config.yaml
hidden_size: 128
hidden_act: "squared_relu"
bias: "all"
Each number is 50 + 12 x the weight over its row's rms, rounded and kept within 0 to 99. Layers, rows and columns count from 0. The size before them is the row's rms in percent of the matrix's.

# layer 3 attention query, 128x128, rms 0.0952, rows 0-8,64-72, columns 0-127
084:55 49 51 62 64 73 51 33 57 56 51 37 58 35 39 70 52 53 28 56 46 32 47 74 45 48 51 49 73 58 35 53 74 53 44 59 49 39 57 39 67 31 49 78 59 50 45 57 59 33 28 47 48 50 72 50 35 44 65 47 42 62 43 41 50 57 66 60 60 39 29 62 60 53 46 62 48 49 41 68 32 43 45 70 70 45 53 53 44 54 60 44 49 64 45 31 37 59 58 59 36 57 57 76 41 64 52 30 32 53 47 53 58 49 58 49 27 42 41 53 30 27 55 43 52 77 58 67
091:59 57 58 52 71 55 56 49 63 48 55 41 39 40 41 65 56 70 58 54 59 32 61 62 50 62 31 58 55 49 56 52 69 49 68 46 55 60 53 44 39 56 40 92 51 55 45 44 50 41 33 37 38 42 77 53 60 54 76 43 36 97 51 59 56 32 37 58 46 54 27 47 58 42 51 63 46 58 42 44 36 50 47 62 52 64 44 52 58 54 69 46 61 68 40 41 41 47 50 60 45 50 64 52 36 24 61 32 51 45 31 42 53 52 60 54 39 56 48 57 30 37 77 43 65 57 53 46
095:35 29 57 39 56 49 51 48 43 60 53 37 57 31 40 48 54 59 64 55 62 19 62 52 61 38 54 37 52 44 39 67 57 52 53 55 52 48 41 58 53 66 52 76 47 43 39 66 64 42 38 43 66 77 50 37 52 74 44 67 51 65 44 39 33 42 41 46 36 42 43 49 77 44 48 43 47 60 42 72 46 40 54 49 48 55 36 33 38 57 55 60 51 65 61 50 21 48 37 58 42 40 59 70 66 34 59 40 38 46 56 36 49 50 68 71 46 35 49 40 53 57 82 45 21 60 59 43
085:45 76 52 52 36 55 49 43 40 47 51 46 65 46 53 70 54 36 57 59 41 51 40 60 23 66 53 59 65 59 53 40 53 36 27 75 41 29 50 56 57 31 55 32 48 41 54 55 78 45 59 52 58 51 51 43 43 59 40 63 80 41 60 22 48 70 51 49 49 46 47 58 53 60 44 44 36 41 39 44 38 55 38 50 44 34 62 34 42 48 45 43 49 39 71 70 33 48 37 45 47 48 49 44 43 65 68 42 39 64 83 64 70 48 62 32 62 35 39 63 47 63 32 46 41 45 60 34
094:76 67 63 48 55 43 45 59 33 38 56 60 85 53 42 54 48 39 52 41 54 52 53 36 30 63 62 47 46 56 66 23 46 40 35 73 37 59 64 47 53 32 56 37 65 46 36 58 46 55 48 75 49 32 41 38 31 56 35 52 41 49 69 33 46 55 37 49 45 50 68 54 46 56 39 57 56 50 47 56 58 56 56 52 23 29 69 20 43 40 33 64 54 49 54 64 47 70 55 46 53 53 60 51 35 39 42 61 46 59 63 41 75 48 55 40 63 43 53 42 49 65 55 44 76 39 37 41
076:59 47 63 57 44 56 55 65 47 46 32 45 39 78 36 53 47 48 40 56 67 79 33 54 32 34 49 33 45 51 54 22 47 44 43 65 41 57 57 41 44 42 49 26 59 41 40 53 43 54 39 76 45 20 41 48 55 27 54 51 59 56 47 53 64 77 65 43 53 53 58 50 52 28 21 54 61 44 57 53 46 64 48 38 45 29 47 70 57 40 31 54 41 42 47 51 40 49 68 36 39 50 73 41 36 52 33 54 39 33 54 48 61 61 47 34 54 53 72 45 70 59 54 62 62 49 58 45
081:61 28 55 40 62 32 40 75 48 65 29 43 26 55 64 38 53 56 38 53 47 58 35 39 63 35 40 32 36 66 49 27 48 63 55 57 64 57 52 47 63 43 60 43 76 37 41 39 37 62 44 48 31 21 59 68 40 33 61 62 69 54 42 70 70 52 64 49 62 41 40 51 28 34 55 43 48 50 42 57 44 49 53 60 62 39 57 63 73 51 56 45 46 29 41 42 62 50 71 59 53 51 55 45 57 50 38 61 39 34 49 66 42 54 65 54 39 69 54 40 46 58 43 59 59 73 45 52
088:41 40 50 32 66 31 44 55 49 61 31 68 23 37 62 40 50 63 57 38 42 39 30 46 42 43 33 57 40 59 54 32 59 62 65 59 64 38 50 50 56 52 72 35 67 35 61 33 53 40 57 33 25 48 45 61 64 51 55 63 50 55 50 42 58 41 60 63 57 40 45 68 36 57 57 46 50 47 62 53 49 39 36 53 79 56 54 52 65 51 62 42 51 16 37 36 77 54 57 72 57 68 40 39 62 48 52 61 68 72 41 51 42 58 64 53 55 40 34 46 49 59 40 68 61 62 50 43
117:47 55 28 40 58 53 70 43 53 45 53 48 80 44 60 45 48 20 37 49 52 27 63 55 54 79 60 57 63 52 41 76 56 51 44 41 42 41 25 58 34 55 49 60 40 43 62 57 66 41 59 57 81 57 42 50 45 77 38 35 44 42 52 37 44 49 61 55 34 38 61 61 49 64 59 65 57 64 68 45 47 44 52 48 49 58 63 59 22 47 53 45 55 68 64 49 34 44 23 45 47 46 32 65 48 48 64 64 49 55 48 67 63 36 27 47 38 36 56 47 39 47 47 48 44 39 52 62
077:81 54 41 73 60 50 37 40 63 48 29 50 57 60 42 53 37 67 56 62 30 55 36 56 59 66 72 61 61 55 37 53 44 65 47 66 57 39 37 38 50 51 60 46 52 54 29 29 61 40 56 51 41 38 56 38 68 61 39 65 59 18 67 55 46 55 66 68 61 55 46 50 60 63 67 37 35 41 46 50 81 41 63 39 63 60 60 71 48 41 38 36 25 53 37 50 56 50 57 52 55 64 55 57 49 58 57 43 31 53 43 54 31 44 28 36 56 62 45 40 38 54 52 60 53 67 48 61
075:53 51 30 45 79 37 37 67 78 42 56 62 38 58 43 51 36 63 67 39 33 48 62 58 55 68 30 58 50 33 46 62 46 75 43 56 60 32 42 42 57 67 56 59 30 46 43 57 45 44 60 55 38 46 55 36 60 48 57 62 45 56 54 61 40 32 46 56 55 59 45 13 68 64 53 49 48 26 68 40 63 63 69 59 62 38 51 57 38 41 45 58 46 52 60 52 62 61 45 59 46 49 49 41 36 45 33 54 47 52 28 57 51 28 27 28 61 60 41 59 39 51 63 38 60 65 39 44
106:47 29 33 58 36 53 58 41 62 54 65 63 56 50 51 46 53 52 51 32 33 28 68 48 42 59 33 48 40 51 58 76 58 41 47 57 61 47 39 44 54 40 48 69 24 42 58 50 55 51 57 57 61 46 59 45 59 64 54 41 65 23 50 48 62 24 34 46 49 77 47 39 67 57 40 39 36 52 75 37 60 61 70 51 51 48 66 50 34 33 60 48 53 56 51 40 46 52 48 69 46 34 44 54 63 55 58 46 36 53 53 49 71 42 25 21 51 66 35 57 29 75 56 44 47 57 38 67
084:44 57 63 65 54 38 38 46 15 71 47 47 55 37 45 44 45 42 61 51 57 47 30 45 43 45 56 40 50 53 48 30 42 40 41 55 56 79 58 40 41 29 67 25 71 53 40 48 47 51 42 36 37 54 67 69 60 51 51 68 54 53 68 42 53 66 59 47 62 44 64 60 38 56 56 60 31 52 29 53 50 28 37 39 56 43 51 30 58 47 53 47 39 57 34 58 53 55 72 35 47 57 69 48 47 65 63 49 55 36 74 65 36 64 49 75 64 26 44 54 43 66 30 63 55 49 55 43
097:62 48 67 52 68 36 43 76 39 61 37 51 61 35 38 34 41 40 53 56 67 49 60 48 50 41 48 64 56 55 53 36 54 50 34 42 57 70 38 41 54 18 46 36 70 54 21 54 50 48 58 51 32 63 48 38 38 32 38 55 34 49 62 48 30 65 61 48 49 54 55 39 41 37 61 47 68 51 15 58 50 40 39 38 52 51 61 40 46 56 46 64 46 45 46 57 38 50 65 33 53 56 55 50 46 33 49 51 68 35 61 61 29 60 37 77 44 49 65 30 54 45 52 42 73 48 29 32
124:61 35 72 39 78 42 42 73 52 69 37 37 45 44 57 56 81 55 36 72 65 36 39 53 61 34 49 47 61 63 61 37 48 53 49 40 60 76 61 40 38 40 44 31 57 62 41 57 63 40 40 57 38 41 38 52 49 56 40 65 30 66 74 31 54 73 48 58 64 45 42 40 49 51 45 52 56 56 39 67 54 46 51 52 61 54 47 47 55 61 41 47 45 32 52 57 60 35 54 41 58 68 49 53 56 63 33 38 63 43 49 65 11 53 58 65 41 30 55 34 70 45 50 46 55 47 46 46
117:51 54 57 39 75 51 32 57 46 64 29 72 30 48 45 58 55 57 49 59 51 49 25 48 43 34 41 44 45 68 45 42 59 68 73 64 45 52 76 38 53 35 60 40 56 69 36 46 47 55 44 47 45 41 50 66 65 57 48 60 49 60 63 51 54 52 59 49 57 37 53 56 34 28 57 62 48 48 30 47 40 46 39 44 32 52 62 64 96 52 37 63 45 35 37 63 55 54 77 44 38 60 55 37 42 58 54 42 52 44 46 53 34 54 58 56 46 46 37 28 70 39 24 53 65 58 63 52
106:42 50 43 58 45 52 24 33 46 57 28 70 32 65 63 45 59 63 48 46 26 59 30 44 33 51 48 51 43 55 48 52 46 62 81 78 53 45 69 50 51 43 68 46 66 59 44 46 56 55 54 41 50 46 68 69 49 69 76 57 58 65 47 61 69 49 53 58 58 55 52 59 34 34 53 61 38 41 41 47 42 52 34 56 35 46 51 50 72 48 45 51 57 31 39 52 75 63 76 55 41 59 65 25 55 52 59 47 37 58 47 40 46 49 56 45 44 66 33 31 61 44 27 59 58 60 65 50
119:46 41 48 47 44 58 66 38 58 51 66 37 64 49 63 42 43 40 52 56 53 40 68 47 54 68 48 52 54 33 50 71 49 37 30 45 36 36 17 49 61 61 57 43 35 37 63 55 60 48 48 63 72 57 61 46 49 68 44 38 51 22 30 48 28 46 49 43 45 51 72 37 59 36 56 58 52 52 63 49 51 42 63 49 56 55 69 46 31 61 58 32 60 81 60 48 51 54 32 40 43 37 28 67 42 40 50 70 29 51 48 68 63 48 43 59 56 33 78 52 29 52 66 50 45 42 53 54
# layer 3 attention key, 64x128, rms 0.0885, rows 0-7, columns 0-127
061:41 29 47 35 16 56 54 53 49 55 39 62 49 43 53 61 52 35 55 59 58 72 59 40 43 59 65 38 43 53 35 46 38 39 53 58 61 41 45 49 71 50 49 71 37 47 51 43 51 58 62 66 58 39 32 55 48 40 64 44 46 70 46 99 49 67 60 38 27 40 47 58 60 29 58 43 37 56 37 43 39 48 31 50 27 35 49 50 42 29 48 37 59 38 58 52 38 57 62 29 44 54 39 23 59 53 57 49 57 55 46 24 39 51 39 47 57 46 26 51 47 49 50 62 53 55 61 47
078:47 56 37 61 62 35 55 58 32 47 38 49 66 63 69 44 48 68 53 67 65 50 52 61 51 37 46 51 55 53 51 57 34 47 58 40 39 63 59 62 34 61 31 49 45 54 31 51 42 64 53 58 41 47 35 52 59 52 58 70 27 59 22 91 52 39 55 34 54 68 49 50 50 39 41 47 60 48 50 69 60 48 60 59 24 54 36 50 33 62 64 64 42 33 47 49 54 53 57 51 65 42 54 22 45 24 60 25 47 60 40 47 41 50 47 57 43 84 57 40 63 54 57 41 51 65 50 37
087:39 54 66 35 25 50 57 44 56 52 30 54 58 56 47 41 52 57 37 53 56 52 37 31 47 59 37 63 50 47 42 40 60 32 47 54 45 55 54 85 57 70 50 50 63 64 31 48 46 79 59 47 59 64 59 56 54 46 37 55 66 45 28 54 35 32 55 50 53 50 71 68 44 37 49 47 42 55 42 69 45 40 32 44 54 56 52 59 61 65 33 49 51 53 41 51 48 44 51 39 41 38 69 19 42 37 76 65 62 66 38 31 63 63 46 35 55 22 54 53 40 28 46 59 59 51 39 36
082:60 31 53 44 25 68 54 52 62 64 57 55 47 51 42 49 61 47 54 51 31 67 35 26 56 53 55 47 46 48 27 27 60 58 48 48 65 35 46 42 73 46 64 70 59 41 56 36 53 57 62 45 55 43 58 49 40 45 47 39 73 67 67 30 29 56 66 74 35 30 63 52 50 49 46 54 44 62 64 43 49 38 41 36 45 37 51 63 73 39 52 44 66 61 62 50 40 63 38 37 39 58 33 54 55 57 63 55 64 27 57 55 49 52 62 42 55 15 32 48 40 59 47 45 47 45 31 64
075:78 46 70 36 56 39 51 45 45 60 58 63 46 54 52 43 53 49 43 57 45 36 37 61 53 57 61 52 50 47 51 60 53 72 41 32 51 49 51 32 58 50 48 65 51 32 73 62 56 44 32 53 44 46 45 37 48 34 47 44 41 46 63 59 65 57 27 40 45 42 57 68 47 51 61 61 50 92 48 30 65 56 52 59 63 54 60 41 38 42 54 29 66 55 74 60 46 52 43 50 42 59 30 62 64 79 29 75 58 74 61 39 49 55 49 69 31 49 47 32 73 47 57 50 44 43 58 51
105:50 48 45 72 78 59 53 30 46 53 64 59 32 60 69 45 64 40 60 53 37 62 43 57 59 38 57 46 41 58 59 47 27 61 68 70 37 60 56 45 27 41 52 42 57 21 56 41 48 64 29 52 33 26 49 56 47 50 64 48 40 60 54 81 62 53 56 48 51 53 28 48 45 44 60 37 55 29 39 47 54 47 44 52 48 43 44 54 57 62 52 58 57 46 32 54 57 44 67 48 55 49 71 34 50 59 39 30 31 41 33 29 58 44 34 61 41 59 58 21 64 57 43 33 51 55 68 54
118:42 51 55 69 69 53 35 40 39 38 50 33 44 38 43 52 74 47 63 48 53 44 54 48 49 38 63 61 39 52 64 39 41 64 53 78 39 47 72 30 37 44 47 55 63 55 59 62 32 40 69 48 46 49 52 55 46 40 69 62 27 64 48 62 67 56 45 66 42 58 36 34 29 43 65 41 65 37 44 54 62 42 32 49 36 64 43 59 59 53 42 54 41 51 34 65 48 46 74 58 40 50 77 46 59 54 42 17 41 54 44 48 36 67 52 61 60 57 57 11 61 45 58 48 44 43 49 47
120:45 65 62 57 55 47 38 63 55 57 42 29 43 43 29 60 53 62 61 46 44 42 53 20 40 69 51 50 51 43 49 46 40 61 52 67 52 41 87 37 43 33 53 58 59 61 54 78 27 51 79 45 40 54 42 41 35 39 71 42 45 75 46 43 37 55 32 68 47 61 50 51 60 56 53 50 38 45 42 77 49 41 32 40 44 49 41 51 49 42 36 74 44 56 52 66 43 56 49 43 46 36 49 52 67 49 60 25 56 45 58 63 24 62 70 56 67 41 44 40 46 44 57 55 60 43 42 34